{
  "num_attention_heads": 8,
  "norm_eps": 1e-05,
  "max_grad_norm": 2.0,
  "train_tokens": 868400000,
  "dataset": "wikipedia_en"
}
Each number is 128 + 24 x the weight over its row's rms, rounded and kept within 0 to 255. Layers, rows and columns count from 0. Numbers have three digits each. The size before them is the row's rms in percent of the matrix's.

# v: layer 2 attention value, 256x512, rms 0.144, rows 49-55, columns 0-127
# o: layer 2 attention output (transposed), 512x512, rms 0.147, rows 49-55,113-119, columns 0-127
v49 103:096099171071123118101108143139130115153116126151166121153121109126184114109139184087109145123146120112146123137129116124146097113110138110161121142136065144136162115144137146139108171115108179129139111137103133155099146117169080119169112097138123148139142161146131121126142142120147119116129160142109130093140084110103138105109092161141184093116096171170136104119139141138133149154146
o49 100:101121116137149130074174151079131128143142131113114108126129111098095099148144075094113117110099127150128119176151087121153149153092138119103149112154093141097154118085136109146145151136141083124112097138096109148160147163104130162173154152126111146116152126134158128139109169157139156120134143096148165134118119116118151132128151077087094127106166137122169140120113142110097098122085
o113 107:165118137110146150169164101148133107134114135178140147142139127151167118107095136163137143147156115153142100109096117145147116108119161140193134150120106133163134145177098143104131105106134120155132112134160133133102095097166109129112154132124186106116163064143133127089144151145097109120111144141131134134172111128125147109124118174129132103157132149149117125130134126128151161131152
v50 103:111124106133112151170131115126089096122152124154142102117154173136126084111106132106116138143119143142120119134123124130119115117163114122161127127112135132128176114083110130136177127097198144137108157118117099077142147105172131131077138125165152112133096144152117098146113101134065141105138137144119115159111105118132152118085160127125143103156112176125162148137078124110197124121106
o50 104:132120087140123100129160146127163167157135139142167124138096087097120126122150110130143120155127084130109137181100152137140128143145158140114111172160177106098102162137124135101086076147060110105161125137104107150123154139127141135145137121118124096139133123108123171115124133133164138122128117144118148119125135078170120132080117140086109132121108141128131087117115127101161096111155
o114 104:104132130145112121122114118171132073158093116077115168127137175120176121108139105140129135133118167154133098119171116125152129115089069127117133141143135123154179116112152132115092181132178149170095133162127134120109102109144098146130109103148150178162082132114159136130140120099106117145114129120101133135114143118102116137147146127142122079149134129149128192107108124111132133157123
v51 110:099148144171119145169152120127085121108127146150119125117165139112137139126149140129158147139123099138173144096147117175126133160096129127106081136078144144102142133137115136085107130141144102091088139138097113116109113168110140113095114104133109136138170100092102153115101097152106091128163164114117129130102124120143155131103127107145154109099121152136133138109114135144106166163194
o51 108:160141101116149145068091149150163144140151135112118127087112151141125122104114118138136134103165130140107137113103149078111123144168164091177118138171166112187097112133166107167109107147138148089119167108154105127161122141138106136149155157137133143114097070158117101156121124103153106119126137120162094125148131118167128151125109128118123121129093165084149164129170118152111115118068
o115 109:111124161143101129151145115141155149096126100107148088157143106098135105171114140106157117139144150144141116106114076131146147138103108101081113125116108152090094091137139140121128095126118088109143136166090116122108109093109176106114117082151146141109156168067145117093161154150130157168108141089084159102123156143100160133141186157103143130125155155154100126146141151155153145128178
v52 103:141142128137100096125108163130130101120171108107138141130159117096144130137151118126097120117118097142142111135115139121150125095114147105165140124117139142102092118151075110130134136131074111144133143123154115108135105124139127133186116116112172094090115086167110118152141125121126150118151161116157147093091164157149100156167137172123161142145137148161103124139136124111120123108146
o52 101:122127096139128141124086124120123166169115128129090131164099112122127074136100125117174164120108112142131143122166113115131161113132092122131077106137109123118131147118166141119125100117132160134125170087118139118124133093117095108133137146122116167179139138128157154076156175166088102164168117127085164137144114071101154109101137139121150110154114117103145128088112149106126166125157
o116 101:134091157139093114103124116122187133134144102096129165110105115147087144136160144134052128119112093075165112100099182150115105110134155127136142145137151133111074103143117138129099163151123141130163107173112145133091059146113112138118112139158135094092163113130108146161092135100130127106124145130121129104118077123135103151131093134157134120143122150182117107116151141097126138136099
v53 104:086103129137122122143101144126115147144077127125116159148184138135104090157129117095147105132173106127106098149145124181119152163104131116111166150114123149148147162157159135147101138176112118131104140139094152092139099096113131101117121124112143149109132095120104156090176105116114113156091155166133139151142104100140127167113124081127125137125173095112124123119132108110162118146101
o53 106:145142133088135151043118112151118083149141128140109115111109089105174174116107150114107119155095121165154164164134117140110118102115168151123169131132102083134132148135104116130107119108147137149138141136109132112115143164105176105095126101134161098131096104155136096125126171091122121121106104113111121116138122106094158115120134128139104138140113158122137101155102122133102150114127
o117 099:143094120155117143167130120104089173066112140130172141104181145143084138071114115097122142091191139091084095098126110113130133155163119080112106102140112127164111133112141119099145117134157123191112063121082141153121102079081072123129093137135121160114147145114106154156137084119162096112124116142178161165123125108106106127137156107118141123104130102102090142120151138151143117106158
v54 102:123092134137163078167137129146127195131142098136096149115099160120114139114121089136144086092127114151161103108110123097130120094164147162079113155149122071108125155155130171183121152143180088143096134095126115121126134122136191114111127137109133110129101070166108099137101112119103138138102115123127162147114123145100153095121142151110161164125129118165119152139116100151142136131120
o54 102:138153148109127160125081101123136098135145137153116128158148122142143149101116154131130130128135092116146116132166085145111134112081159106160171107117133161112114121102137103115144076131110115142151116128115126167133134134170127153141104124181133158093124144126098102127125105153182119109158120162156083126143123175179147130181113120125103109113139115129124154135154084144100138122125
o118 104:131069091090117102095098113109123148120126096110143162119112153179120122147121115080131113125097142169137127119114117089127146075120090130114066177209138121176171112195098144103109193137139137133112106107109117093126125110093113095148146172086138151170123138121171136140160158070126153162146134121155137089107121106110099121125136136142175122120140151134127133103113132143117113148112
v55 103:148101151135118085123134121133148150107125102136147143128105120118107114157146156117150144094100133133140126118090113099110150132123140101129145155096090129126125116127127132128130114108107134104129123135139149110121145120122154119107126119165123108120143126194115124133131112153115161133158097123132122101167118097153170099142127117149122058114141145131131144151099159146123110134180
o55 101:106147142130139164115110121111150127131128091140107093130138100152165119134166132096152126092118143141128100137143110125143095101117119144117116129136147158155056156132164108132173144176119109108128119148131171127115153145123137162129113138092107132128110107113158121117166096138087112119149188077109107129116178125134139120105127147167141130176151109122115115118139117118145150130158
o119 099:105121127103127105112178150150097105111146162112114130154114126155099132124118094143108119132168132132161137094112125087128130138087138137148128118130160113129119095129134147169115093099105137135157113134113107140120083148118135105120144070118143168132146116136126146108102148111160125098101089126152097118127100131146163120165144104102108173127136119153126130143089128131135136116117